Weights of a small transformer language model: ALiBi.
Each number is 50 + 12 x the weight over its row's rms, rounded and kept within 0 to 99. Layers, rows and columns count from 0. The size before them is the row's rms in percent of the matrix's.

# layer 9 MLP down (transposed), 512x128, rms 0.261, rows 43-55, columns 0-127
116:51 51 81 51 30 30 45 43 39 44 47 59 50 52 39 44 35 60 52 55 64 53 57 45 53 41 63 45 72 37 51 26 80 52 41 51 52 58 45 69 45 58 37 50 51 47 74 56 50 54 63 51 84 61 51 55 58 60 58 37 44 60 44 52 53 80 21 52 52 55 46 49 60 48 49 56 69 40 68 47 14 39 77 49 55 43 54 36 41 78 52 44 31 46 67 49 69 48 50 58 50 50 45 28 38 46 51 48 47 45 48 61 49 51 52 50 54 70 28 50 56 33 48 55 64 58 55 37
103:27 38 52 49 36 50 44 77 40 44 54 52 69 41 47 49 49 36 28 53 47 57 49 28 50 31 62 42 54 45 63 56 48 79 83 42 45 48 54 71 32 47 45 67 46 50 35 65 54 58 71 52 48 62 41 55 60 69 48 24 61 62 47 45 41 50 43 45 38 43 40 52 64 54 33 36 55 50 28 63 73 47 39 53 53 48 29 66 72 67 50 47 50 67 42 62 62 53 20 52 53 50 52 29 34 53 45 48 63 52 54 37 35 40 52 48 47 43 43 57 42 55 32 32 41 50 58 66
097:46 59 30 30 56 61 51 56 48 69 51 43 41 55 45 57 56 43 49 59 84 73 46 52 31 39 55 65 66 57 60 62 63 47 46 44 64 53 56 48 66 31 50 67 63 44 47 52 63 68 70 54 67 64 39 51 73 52 81 57 58 76 49 29 39 41 60 43 36 44 56 47 34 48 44 44 50 67 49 70 54 56 40 43 51 59 52 57 46 61 55 46 44 43 58 76 52 44 43 62 73 57 50 28 41 49 63 61 60 48 54 43 49 43 61 37 37 22 51 46 67 39 69 56 63 63 63 38
097:36 37 50 47 34 35 72 51 32 62 72 64 65 45 49 47 57 60 36 66 49 53 47 39 45 54 56 53 49 37 46 54 51 35 39 48 40 46 45 51 53 31 57 55 49 65 35 63 65 45 57 32 26 49 60 40 44 45 52 43 47 44 57 20 42 49 60 73 28 57 64 48 57 44 45 42 67 50 49 41 31 69 30 32 58 55 49 45 40 41 23 73 48 53 70 70 59 51 78 57 59 44 68 71 54 59 70 46 42 35 55 65 42 68 54 50 48 20 46 43 55 39 64 46 47 39 54 52
107:63 54 45 43 54 22 56 59 53 78 48 49 47 69 44 47 32 51 52 69 53 56 63 28 74 48 70 55 45 32 55 59 52 46 56 51 61 51 28 62 52 51 41 43 48 54 53 54 45 47 30 31 63 63 48 56 64 43 49 47 72 60 53 48 54 55 41 49 52 52 81 62 69 52 49 44 42 42 69 17 83 42 56 35 60 41 54 57 35 52 71 30 39 46 39 42 44 61 55 55 68 45 55 50 63 52 63 48 38 46 72 40 63 23 55 60 41 41 40 62 57 41 43 39 53 46 41 69
112:41 60 48 54 30 46 53 56 51 44 65 42 40 38 63 53 49 44 60 56 67 46 56 43 61 33 45 49 39 53 41 38 34 65 56 41 46 67 64 42 60 37 38 63 49 66 44 55 60 60 48 53 55 67 71 60 47 48 71 52 37 51 47 51 64 50 56 39 53 52 40 46 64 54 60 64 67 29 45 27 33 69 43 41 34 28 83 51 70 38 49 36 26 45 58 19 57 28 52 65 32 54 43 45 47 61 61 48 30 35 55 49 39 60 76 49 59 67 26 47 64 68 47 60 52 54 48 45
087:52 38 49 34 61 61 41 44 49 51 55 44 44 21 60 52 32 48 50 41 52 48 57 46 41 75 48 52 30 71 23 72 22 48 42 51 50 44 34 20 43 47 54 48 34 72 41 76 43 33 37 67 25 49 48 46 72 62 57 42 24 43 50 50 50 46 64 46 62 60 60 53 48 65 51 65 47 58 44 42 45 52 52 50 35 51 47 40 52 47 33 47 54 58 45 41 45 62 59 49 46 39 17 51 47 71 56 62 38 42 69 31 46 66 35 52 51 24 46 58 48 55 55 44 60 65 44 54
107:66 53 47 56 41 53 30 55 65 56 49 26 31 64 56 39 49 54 52 53 46 33 50 38 52 58 51 66 47 50 40 61 75 43 28 38 33 53 39 32 36 50 48 34 57 41 50 65 47 53 42 41 46 47 55 48 44 34 50 39 52 46 54 61 54 48 47 44 40 36 51 63 69 67 47 46 70 55 50 24 35 36 33 49 58 35 71 56 61 56 41 78 69 40 34 41 55 49 43 37 68 42 35 65 39 09 67 41 68 34 44 52 56 54 70 52 59 37 52 47 42 46 64 58 40 51 75 50
103:59 58 69 41 45 55 51 53 56 58 36 46 53 58 53 42 45 40 61 30 45 56 33 46 68 39 36 39 48 56 57 74 53 57 48 41 46 53 52 28 70 34 72 38 46 36 54 50 35 59 68 20 53 36 37 54 55 56 49 53 71 62 64 62 30 58 58 79 58 40 71 34 31 27 41 45 27 55 45 37 44 52 68 40 38 50 54 80 61 37 31 36 45 51 51 39 54 44 49 42 43 33 54 25 48 53 48 67 60 47 46 48 77 61 34 41 54 62 59 58 45 60 36 58 46 46 51 49
121:52 58 30 43 46 55 52 47 42 48 80 68 65 51 65 47 52 50 51 47 48 66 57 59 62 62 73 57 58 47 67 56 56 50 44 37 55 39 49 42 64 68 36 52 40 69 39 61 46 53 63 42 45 49 47 79 41 58 55 71 39 58 43 53 55 36 28 58 31 41 40 47 52 50 56 25 56 82 44 41 33 35 57 44 44 64 33 61 48 41 40 47 62 63 50 63 89 40 35 24 59 41 46 47 50 49 53 42 44 39 32 66 70 52 33 38 44 53 68 64 38 55 58 55 45 43 50 36
105:37 60 38 43 69 56 57 52 23 53 53 35 64 53 56 52 50 48 46 38 40 47 53 43 66 53 56 51 36 29 47 44 47 51 43 20 40 40 75 61 54 33 43 44 44 54 42 71 67 50 25 50 50 56 56 38 44 52 43 47 66 75 38 69 62 46 46 50 49 53 38 59 51 49 55 58 57 50 61 56 49 52 51 48 50 46 65 54 31 44 28 42 47 41 84 44 31 36 47 60 53 19 34 52 48 65 42 52 66 47 65 65 54 15 32 68 54 56 45 41 66 64 59 56 38 72 55 65
095:40 59 50 53 89 61 51 64 40 38 54 49 45 44 25 57 26 43 42 52 27 40 49 39 58 42 50 39 46 59 39 49 46 48 56 60 38 52 48 42 57 35 31 49 60 39 63 50 69 41 49 50 64 47 39 50 51 58 69 43 47 61 57 32 46 38 77 43 26 55 54 43 59 46 43 40 30 31 43 46 57 39 21 20 52 46 37 52 42 57 51 63 31 59 52 65 34 41 57 46 59 38 12 41 38 67 50 52 50 47 58 48 55 60 35 59 40 71 38 41 40 58 59 52 63 34 46 42
103:34 42 41 34 60 65 46 35 35 33 63 49 58 53 62 60 62 59 51 46 47 55 46 50 69 59 60 55 40 51 59 30 24 56 67 56 56 59 56 47 36 59 56 49 35 63 56 50 44 42 33 49 38 70 47 55 45 66 25 54 55 64 53 46 63 42 56 44 33 54 45 43 49 59 61 64 38 60 53 54 54 51 55 53 23 36 58 33 69 47 40 60 62 51 40 21 54 44 23 54 46 57 26 59 49 79 44 47 45 54 67 20 49 38 68 60 46 71 36 45 51 54 71 46 50 56 29 28
# layer 9 MLP up, 512x128, rms 0.253, rows 44-56, columns 0-127
102:49 62 54 48 48 54 41 38 55 35 70 49 47 47 64 37 45 55 36 50 61 54 57 35 38 56 51 41 51 44 54 57 38 37 34 57 39 36 53 56 42 65 49 36 54 43 31 58 53 64 52 67 40 71 68 78 31 63 74 43 32 43 60 67 43 52 62 63 53 38 70 64 24 41 71 36 44 70 46 47 45 68 40 52 73 53 62 68 44 25 51 69 48 59 69 51 50 47 59 54 50 56 52 64 38 33 40 35 61 52 54 35 28 43 54 65 49 53 48 46 62 57 69 53 41 45 84 52
099:54 33 43 49 63 26 76 32 56 39 40 71 51 55 36 61 50 55 38 35 48 58 45 46 64 39 42 41 25 61 45 49 46 49 38 37 33 44 48 49 39 73 49 44 38 42 57 66 35 51 44 56 32 31 48 55 38 45 58 54 66 43 47 47 37 73 43 56 57 60 32 67 69 57 51 61 50 33 74 61 71 34 62 78 40 59 25 56 34 63 42 47 49 61 56 45 62 53 34 42 53 43 45 65 57 77 24 69 59 56 43 51 59 75 55 53 54 51 45 51 56 60 42 45 56 46 40 55
100:75 48 60 36 58 42 31 59 71 66 52 64 66 41 60 44 42 48 66 62 44 58 64 34 52 41 47 30 42 51 37 56 65 38 55 59 50 44 49 41 65 56 55 46 22 47 64 53 50 37 36 47 46 44 52 46 66 49 59 60 73 60 40 40 37 54 45 40 59 32 48 49 22 63 59 71 82 33 52 34 52 51 59 50 55 75 52 40 55 60 57 54 48 49 31 73 34 57 38 49 54 36 37 41 47 48 40 64 50 61 55 62 29 44 40 27 42 63 77 38 43 55 52 50 42 57 43 30
097:46 56 54 55 51 56 62 44 59 59 37 44 68 34 48 38 58 45 76 75 82 63 64 46 68 44 58 38 45 49 53 36 40 37 53 59 56 46 53 59 55 53 49 38 17 54 42 30 49 68 49 43 45 51 47 44 60 57 38 56 75 46 27 73 42 41 34 55 69 41 50 56 60 32 59 55 27 45 41 54 45 71 62 52 53 33 54 63 31 58 65 35 48 48 41 61 63 28 60 34 42 47 37 53 71 54 40 45 28 33 67 50 45 48 39 38 52 33 49 48 63 45 40 50 57 32 48 66
097:69 43 55 27 34 12 52 38 27 42 55 45 59 55 60 43 60 29 55 72 66 56 61 30 35 44 37 51 74 50 42 46 48 53 82 47 42 42 52 80 51 57 56 58 52 50 40 38 45 51 62 56 56 61 47 41 46 62 43 84 40 33 57 54 68 39 48 55 32 62 45 54 62 41 38 52 49 57 64 57 25 37 54 50 71 54 51 61 55 62 62 70 49 55 44 73 47 38 42 52 59 51 56 40 49 39 54 32 68 48 46 50 52 58 58 52 44 70 42 45 51 57 50 43 54 25 51 49
094:41 57 45 18 62 67 59 40 68 51 32 33 45 64 51 47 58 49 34 47 43 66 21 56 27 30 67 27 55 45 29 53 51 63 72 40 53 41 44 55 40 40 37 38 56 45 59 86 43 57 51 27 40 53 42 68 53 56 55 61 51 53 56 58 40 55 44 26 45 39 57 66 39 65 46 46 41 41 66 63 37 50 52 46 72 43 45 32 45 70 53 45 47 42 43 51 51 47 38 53 47 65 56 50 42 51 57 31 65 50 36 54 55 65 48 63 46 72 56 40 43 55 40 49 40 45 48 83
100:66 42 60 57 44 45 69 52 61 63 18 48 64 60 65 53 52 54 57 48 55 34 30 60 76 43 62 60 56 49 45 59 32 50 41 43 34 60 47 42 80 32 39 32 51 50 39 33 59 55 52 46 64 60 27 42 58 39 61 57 59 40 40 53 69 52 63 61 57 25 48 58 59 52 46 47 17 68 46 49 56 55 32 41 45 64 52 28 47 41 50 73 48 56 56 53 51 46 49 38 48 43 53 45 44 59 26 42 51 46 41 67 72 49 55 66 53 77 55 48 53 37 30 27 53 38 39 57
102:65 58 43 38 41 51 58 55 58 32 59 80 26 43 45 19 65 55 46 68 69 56 29 25 37 57 58 59 64 37 55 44 46 42 57 44 45 49 43 58 50 38 60 33 63 35 49 56 54 25 40 56 42 58 70 40 40 42 58 68 71 55 38 45 60 35 57 54 41 65 55 50 47 44 51 60 57 63 46 43 82 63 32 22 45 42 45 72 51 66 36 41 25 43 58 46 43 28 48 44 43 59 55 42 43 52 70 53 44 40 65 69 53 54 35 48 52 57 46 50 54 54 39 35 54 51 57 51
110:36 29 45 51 49 38 48 57 33 45 42 54 42 57 63 51 52 52 64 57 54 40 35 56 70 60 53 45 35 56 20 52 70 67 24 59 36 47 38 41 62 36 69 79 44 45 46 72 41 44 69 76 72 57 53 51 30 58 53 54 56 41 24 59 45 48 74 78 62 39 51 50 62 60 37 59 44 61 48 55 48 56 48 54 42 47 47 39 58 59 45 27 38 46 47 61 47 55 46 71 47 34 43 78 65 44 49 31 53 45 43 47 57 51 52 59 55 44 53 60 54 52 53 28 23 53 47 61
107:70 63 26 23 44 42 41 56 29 54 49 57 69 59 69 65 71 64 44 64 43 33 48 33 46 41 52 57 47 44 28 55 44 59 21 54 29 52 34 47 63 39 53 51 54 48 38 42 60 50 64 47 44 71 54 50 51 44 60 52 64 60 25 37 53 56 38 56 45 41 40 64 45 38 52 48 54 63 28 51 44 45 59 37 45 67 58 56 45 23 48 62 59 51 58 46 51 55 31 52 55 74 39 50 39 55 48 53 55 31 49 72 47 48 74 52 62 38 61 63 35 61 64 29 68 55 26 51
105:33 50 72 41 79 58 47 39 48 74 39 52 75 43 43 41 54 49 37 77 50 33 47 39 47 78 64 44 45 67 50 49 53 42 45 52 43 44 56 43 56 34 13 62 42 51 52 63 33 71 55 51 44 34 49 39 77 45 44 49 46 48 58 25 52 65 57 44 42 38 42 44 50 38 63 50 51 42 37 45 53 35 51 63 27 46 54 49 45 78 66 47 38 63 51 60 47 48 47 37 52 64 68 49 52 30 50 40 59 61 52 60 52 61 57 55 56 47 60 26 37 66 30 51 53 38 43 64
117:50 40 45 60 26 44 25 61 52 78 25 52 57 65 40 42 45 59 42 46 64 50 40 59 76 60 47 35 49 20 35 59 55 52 36 67 62 61 58 33 42 53 56 49 45 62 30 35 64 42 35 39 30 42 40 68 70 53 75 46 44 70 28 56 42 54 34 44 47 47 74 50 43 61 62 45 44 56 57 53 55 48 56 50 78 40 58 33 47 56 52 55 60 60 29 52 53 40 52 53 50 45 64 59 54 65 55 43 48 31 39 57 78 45 37 59 52 46 47 63 52 56 43 37 52 39 45 34
107:69 52 52 42 50 38 37 57 58 43 54 38 43 45 54 25 49 54 51 71 56 40 49 47 63 28 58 54 54 39 55 63 49 38 54 41 67 68 35 46 43 29 54 38 73 56 71 51 56 51 47 74 34 27 35 52 44 43 51 27 52 35 41 82 48 46 52 59 66 48 41 47 63 58 60 32 80 52 50 35 60 55 39 57 37 52 45 44 37 67 76 57 52 68 57 54 50 49 59 43 48 59 34 64 42 53 44 31 33 42 48 67 54 65 39 59 16 35 36 42 47 44 52 61 37 57 58 47